config.yaml
n_kv_head: 4
d_mlp: 512
norm_place: "pre"
norm_eps: 1e-05
rope_base: 100000.0
qk_norm: false
attn_scale: 0.177
bias: "none"
parallel_block: false
lr: 0.00169
beta1: 0.9
beta2: 0.99
weight_decay: 0.027
decay_fraction: 0.71
batch_tokens: [8192, 16384]
Each number is 128 + 32 x the weight over the matrix's rms, rounded and kept within 0 to 255. Layers, rows and columns count from 0. Numbers have three digits each.

# layer 11 MLP down (transposed), 512x128, rms 0.164, rows 422-438, columns 0-127
166064064097174093072174076075123146156138142145115109110093090141114076125167148098136108127113144114125089106101122160147111168123162171115093137127106076141138082145115114094145094137142075108149141098132120129139126144101070125149168098067090109153091103110079101063155087114118134136178133074130183041184135104133103133165029147121147150102126162130134113135168122120140154122162
153132116092127116161179102097099111115071121181148127094124130180128134116082203168151145141095180075102071146124140111193096146182115150147088142157143089118148122142068125079133099136232138118114176138162096140083124097208155178086123099132119157108145109150144099101115135103177132176166089099113133154127112121187149132211116168140124185111133108088146132153088127042123177161091
119116130150088109134164150100106107094108177114114164092120139144087154131071146080156168125144150124104166126158129087131150121121137157163185206162112085120102125100149162104205167108114147112140127097155074145189139081142167161098103109110100121095123143193083111092171108108137078100172127119174155142124136159149112177094212161116150101083205144076105115136111171109117101138102
101140161161109130100125096163132024103203105085151128155102114191091128097139150085085151160149120128141137126085077080126072129078136143106189087144144140166103173125144165084105111118085143143128120112114102162109174161150062156112117124171056158088173068096082115159096137088134144123150152129146159149137132046168063086147101135161099106095145142128082105111139085114156156097136
164074122153130202072077149085119113104111162066108192147077138128104110085174149099185123118131117146143167104055158104106128131115133169137078188139069135138166133185152100024070137118180143105103101166138111108082182091052152144137135148102109124134124130162174104163137081161053211116140062210094121111108090125140088137112162145097073164119100082095128128121087149124088130082129
157182145097108141090125138186141092174120206147122128089151115116166115100142105141144088155120089121161152116126147140068126144159065065204115145147080113139084114127107153133173203093108097035177150049116209162073149134171124122143108134168151144108137113116101175172119175099130093180108150091150127146115170128141120156136149170155120165130183117141209127123109155101093130132126
094030131147090114138150096124096092170107187114064139174084111126106129106132095087106136103156119136104098126109117126138141095087158076133156089109173153119126124161143134126149137106173179118128175156097174108095107156141143112201115139157090096120128112120143076104145130107113082171142131181160131180086108107160068082167104189151115105081112069130106092102105101142087122106132
135141153117137138122109131176153094174109197083130153145103146118124114136065123076104145173119092100102184125211163154099107118134072113145189123113151073066095101102154082074137151123198124160121155139106153065148157120110127142097110099090086093100056101091146144083110138143090140098087126150115174171107109140126071166138105175100129140105176126103149090156104133200086134123158
177188134096161138168141119096168048111148165110127131112089098134122201100124119114111120092107125119129166086167134156105128147169088151128078123138159187106153078174088108108156096188086130085115145129103228175162093105117090147209124180071124128147104096081166121146099109139133131153068099163072185151073179162109143121125067182100101167102128071109161115133180123147131128166099
145133134129126116075138148104114137218132104156125149103075143140123124159137136131065097126162112141086132150145153076119117136152130141079136183121109119122178125157134134041176167160084141144100072167161093095102082125152113129102180104160109100167138089123111119139116145070114135113127123121140119122034150096113091156108191176136125105114095202118153155075134128186152133115144
128127088135149170144100119159145158173118153155154106124105146106144187062116107137163173198121064159118093101138185143128142099103140103102068179094105137137133103142158129152114117142132073113137115092133135205112110112102083145155109131114125119101139157133074169155064080118137106151135080140132114136139159091151143141064163098144122128091131187071205098146103151093167116147166
154094075169119146119077058124113151141097109169094182125155111130132137116144094119132090140161068159111115049158150122131131131117155130143167106105115142126173129109152133042059101143156158115120140102165153138138125135171116174163175131146143157150123102142214164063131140134183165120101095186119092110125090155109129090109113112113137132096151095176097081129150119095067163157118
121131151099170127102097104142107087101116117119179101042152174088145134094124150135061131142148131122117103117085117123122141157165063178123158176096144089153146105131159115132100115127115091126136131101100096187124133106088162093168097128069108094125128098183139140167106170175119219100146129144127155130093164094108081228188077109093140136171112160144152162158125081109148134142118
098184114096120150121089143136132108148144134130154077124132141094120153134151085152110147153139224137084173084146196170167169192113132130142116121109183107154136119128171151124138166142138061133123159164103118231087095121138125083078131150155170125074060114168175152186120119115139091097089087104150137115117090131131110158136061146157114124128160135130156162173167201169094159151208
164136151172079127143150026087149108123186137164090097102091058121133137133125089093129099249155138112089112110115192132120084185116134159131110088127148131147129127100095132219160141153118172152214142143169115142118144102169116138128138069152109146112116115120126083130130179105127141095120105072072160088135105178130126138112133084140153124116165122128096155118163069123145123140046
166071150105123121116115156143135163176117097189113168164164122111102130142157057102118149096115120145149144138172122123133118161068123174099101117125145102075130125143071181115121151124133150100135117146158107163126080184104094122157126130148159137117142115142177114128122136153139143146176124191132066138134080197123137060141140102076126124041170104085168136113169147207111132071130
114132164151126111147101123094090161149132089124157089109152141115115207122112135147150126217156134123132116142096118098080116142136074123155133118105148098141142086095108125216162149186117097115150121151159108134179194157073116116129080129131084112162102141152140131172095134130053142076137116118086122102161103108149203064142145046072120082198141105147163190182164152082200200069112
# layer 11 MLP gate, 512x128, rms 0.162, rows 423-439, columns 0-127
117137063182154154106118101163150141154123152112137111111112072167098115120160075081113066152160142179100137101098112156109109137086154112082139125131148106103118125137103099075140089148012139136146035133162131043143105122176169121092143128141191115108083124038101147101079111148168126074140099087084099081100141135170124188100129160114103159128118162132148168096164137113103148093115
122101151113170107123135059097151129144136177119158098150066114108146119170043093141094144179141097137143102123052152157145151131126085163203166130115129146146163138153146134108068156098192181053102079103194133200202135138148161185106149097123153139133137115176184105169140149145095155135155118133130124099156132138149168147133066116109122129088168145109111153164109126098144125173087
095102152145134042196119148132151144139098085128097136119038201189111072139087169175053078105140147117147124155183111083105152076060186143108177093067167163124115116160137090131109143168166152145098142136201167119111083100146112147115130173124107155122126130148126178139124136135128126131123137154158101073141148125179111151091081138083134100098164134129138153148125101168153125131093
097104149130162054128193147110066189156136105119165073137083124156105196098129073157108158209140147231125126145157107107125114175092161090105169124115128156100113119127084147129123180133131137102131134094106178130199132120211138130108138205148141139103089074139173116118129113097125115115138135120130151096164116171116087151161144112066113108080189124136136131145124138112167160146091
104157143138198136151132121107143083146125092163129097098114183177071108156056104120115129053139149117112094194199186136181177082101103139086143073155101096164130128128133119140111186195079093126074091167226136111100147142164139129139131166078143136149140124159143157121065109133177146085230110126138113099156121084098055148146121098104115131096096099136123130159124115122148101136132
136149153115052123115141109134097156171140166193144115066142135120144144112159078172159089155124098182165165133191140115136108142119184144136116138066085115138126139063127181113136135151115141124125118088052071120172090164104061147112076068111157120090149091067150126176100085110123116117146079165159181119097157154133105163153090128174054109131100112121134133111147109157101085154110
187072143144167153137212192133110087149142099129084147135149103072169113139149132115160086114142139072090142131157164146098169118114098067115161142111209120074132153130103110095154122125128152131187110097166072140145163130176126061147080119059174113192092096131137119123157119155136135097155124191141066094105127132102055159098086058094156124143139131155141122094112154128057162126128
138030182116179161111179117164103100151111170147216151108111081120088108057111131102124109143139125151126145153137137162125191106104098144134128119121110103147119123165141103000132143133144154130125170120132167143105142089149113109144122156128167068167128078148147151130168100129149152185143057207166110146130164122136097094154121183114156171096108178176108095179172152177089161131167
140127191129165070179111144112144069136130122143142143128093154113146130132130104131144210152132163145095128138081147140155111034113131045091167178090115116158108145119138103178139126136106117176133118110141164109105177147099137119139135112091184074085094121139107186088071142103134096123133109109163159117097125111155124099143113085120117152168082082114136150125120124144124163159165
136112087148171089096134123083096092185089131154102117148146140142153136097107090162124072108056131169127086147141139167091100113104182113086139171070113124141103145154116114138142141107089117113142107133157143197100160080101093146113086124126133103173171143101159115113116149105079187137104082133150172088129162043147055182119155085077123104134150160124104159102108152146134164152132
156087116137147090142128119091078141112117152095183168087087114170136150141136108115101118178102135085129120128115095164159129158130209144143150106083104157145130164100102163133075131156089143084128090137095122203175086153124110096138142194149168166064188126094118150174158166134089109106142100144156087143124165143113129118094100103098076087155110145144120134095208139157133185155161
104111141118092112078163123113116119141113129067117085168154155099089150090122145131102124092228207169118114134153118080123121103140125127132139174088164181090221184176159203108137168149129105090109135096173166124116133082094108110091102121059133135076158113149133124140051097089125112141142141178155107084090118111156119183152100110069148130121155083141156141139132126145194126136139
138085112168164106143141103155110116178127121164184111137048124165195135086139171112137126077102145157163087193114134168157122108132146079069159176142146095152136153212130157125067130121077129098164120140127135118184131163146211078072142174077107116142133124140138178136115129153067145134137134111160231100124128100137125105127122141104115120072120143123067107147119084082072113156116
121087178137132124096126069127138068149128161170116158084111110136105094153203115082097099177215187146095126126120160113180134073106148151087152156103159147115129089159079126116147076147117150105163195083140150171142184178152092123090118101151165147178058135134131068106118145164095143113104142140134184094100126167145115091099126096105076104082145149154147147111190081160115128084168
188150118156136134193159163162115129142142138164156148179130142108130200148058130124115074158095136102150123127147138161211063121154134092135165137146118139125177171169135099108124100139129143081131171098125162143123133145097151115170136143065134124136166130171159099144126144122123161170132097174093234135152174152151134111095148140117146102180134126140092094152099183163154117137122
162149160090159133130136053137128062142142185163117099145094087187148161109145101093188153180170088106119187096111137159172094062107128114104190161089111144079130199127083169106136135175054085110124057048087161135167142111170144067104147145142099092117147156107133154106177127103141080149125137084171137132175114133109150118137141124094121137110068089117093177086168145124067102147122
088082152112100091128152060156140141185149109104073143114101099107159113126110111121059131114112106187172086103162167114134105146152112103125165141151163174119113183138139081123106125109138170141090156115121114175089182137164156116104144119126122152161093157123208122173151158075135116085181130115125118108134255099137077141114052119113107160168135050147089138109122108169167141113067
# layer 11 MLP up, 512x128, rms 0.171, rows 423-439, columns 0-127
112084128123109111111110126201155124122115156145110103150183175101079142096151150120124096226128132136097141116143140117180076122130126135099137181111154202094067129113183184167126141151189143097167168153097138112196160119147132140189157129128122088205130097111133160139104189144111115169081160109159102120165086140142090116181166195135123067095179103139195138118189149183120132138157
105119121122092141136174157137110148148183155177142132155098173143182165115123148094115173085084134172166148111117090152088138100136104133097172124094137143150117169162138160159199127140138113119084090097185196094095131149113130053138150111180133164127102094160135174133117065076162090118111070109136116125121092148139082076164135102114071153145065127136137109104097117087173155105104
131177161076118125163114117146142148192169145080136098153136096079156171140220184142097124036145153147131137153094130135163078100135148119104123157143176096159164153107138130082125150101121184062087168187140102126151126081172143103179112164100124167172142143190128111078128154159139154065169125135132103124177150097106110152147110143134081159114122096125158132102098170118132070110166
104163128133127094159148084121162121122066055069098156150148165137130116127151112162112137148137183229159128175160147136121180114090064087134104153211130179151092184157146077134076132198171080120129169162161069116084138149112117095177105104158138075134125132154196120173071063110072156118097133169109175088131113135146073148213164152092102167204158077105069169088152125090160122145138
067180151128148165083112107088165108174105171143165112082129149174087124126085141075157089163125145128125188090100110144115112093101142031124094164138149116051157106077136137153115110170127076115099084104119088143078105151105148084158208092115117129181155146117168186143118178073119199106160150105149183154147135133142105127140110165131110076189118109110169081087104141102110165119095
134146085127129133129124175135127086108161116125117123172124169123103190101131102145127082125105136126117151111146118138199171129135112111167106129202134144131101104149140069162141122121074073145080143103120145090161144122112134130083087085125203076124146214120140108137142161099134098061152135141154139158171152094104111117130203112122110144156136188159089182110135060121155108138140
135121138127059131071113117094177126086116096146210146119199134144149162101200168140151165051133160095131124124100079072070141125165119089087134130124148157082103151136113119122154129131142105111107114060069154149111078133112091111129137050167112175110112149122107097152064101083164120094149106094117154101121114150147152124136122141171070165090111163150159159159153144150117127060169
185137113163143184171099039131114079065027122113183180156085131168096118157123140087115113191116157140117104077069124121119099093154152162106120157168143165121136144111073142148156111094084184143151123164101153106144103100114090104118130142139148107081078121142085130090136083134207095143165095148074121191119166099107168084093089115110163168186135129118102125149114158119152116145177
195132104086147130108104143108118132146100152086127195120150174203153138130173139104118166166167150162124169118090108126157138187091138164133149108134134167116209088128159107080166165120126088135141136188100152134152079122135139165133150166188133167172070092090113110153106154151130139105097142128082103118136098067169146128164116177084139114105167157103117101157123126078122125168135
100138117104130138149164143110122127078124150101121106181127156182141177152133125125059209107107140096150123153143148198077156180111061091133139190121122133136114120076151190105148155124129132172075115096146127119119089128171116027119119102094116167116172113142156127159100097094125115146165113131139168130091136121159150151083167124114121104113121169125125105073096093154156172081117
091200160126148123111155092153123139121131135086123112113151130083131158149142112102101150154135145196126178156149115081142090172154042124091103081188092191136125086142090184128143132145102106069113125182104109185090162056084102130064088137112156116087145156131119092128109148137119110075134109148091127151161100109127149138147134166113184103127138119103097132126151148110148127095102
156118183168138070219157158111105165069148137133121114156098186152117139163130064091089133175041121117164150114100142071120100098122135133080143088154112093127157110101096218138105216101137130169151109121070170118145116123138125118110124144152122103144115154088130123131100178113201164098110089079108182125134158144127103119139154144172120059124138122106121166127143139134126106103086
112105158137081051115098152111186144123102177152140099132133138097118078109150103126021126161074150128149175159135188103154194064110114138138137113126110192105137112124140099129127220168157176194149164149085098202122131119052161099165149060077151112109128105133064170150135133140064125120090159139188132080087130178136090191109110132095106120139146167117148130188182108150105083183135
160089066147106100114186145119174078142174112141133173171120101165089134143143090139244175138100121170117080180117185070162151101083157101114095175096121126097137156146131190135147174155108161106110127103149148084080190171063074138125088094156140136134093149159128118135134094055165093150144139056148205139112132154147142137140151110132118162120177091152115165129214068099121124061108
167133106124085094201114124140187086101098116142118082112131147118126103116153209107121134133158168110190104138145133088115099119133130124151133125109135130118161130183175131080104103092134111086143135106091116125046129128153110139111151044106109162161116094124149143111147143129147066130127145151165190174088140113167134123135090152093083069180099109133139127183086100118203096161098
140121117121108131144201125120093071189089172120107134136086089119135127137133166076139089142125101065144171116142119171086066110101130146123128087114086144059020171108119169085128112125166126146177077082111088117115112147171148097134085104049172142146107139077144170043123086123110108162156074110161130204145122179109178078108146161158124123062079117063152149083189148140108138162186
146122128140126141174167122171079125123151201169128182155086080121148107097128066090166149136133092095074134119210092032075145141090115166169148138086148105132096101137117146074139093085114104144178127095105184142156143133153151076142145176138101114107154160143135095157135144108128076094083082136139169087102133139070136139102154148152156120128132122088090129136100121120100116117129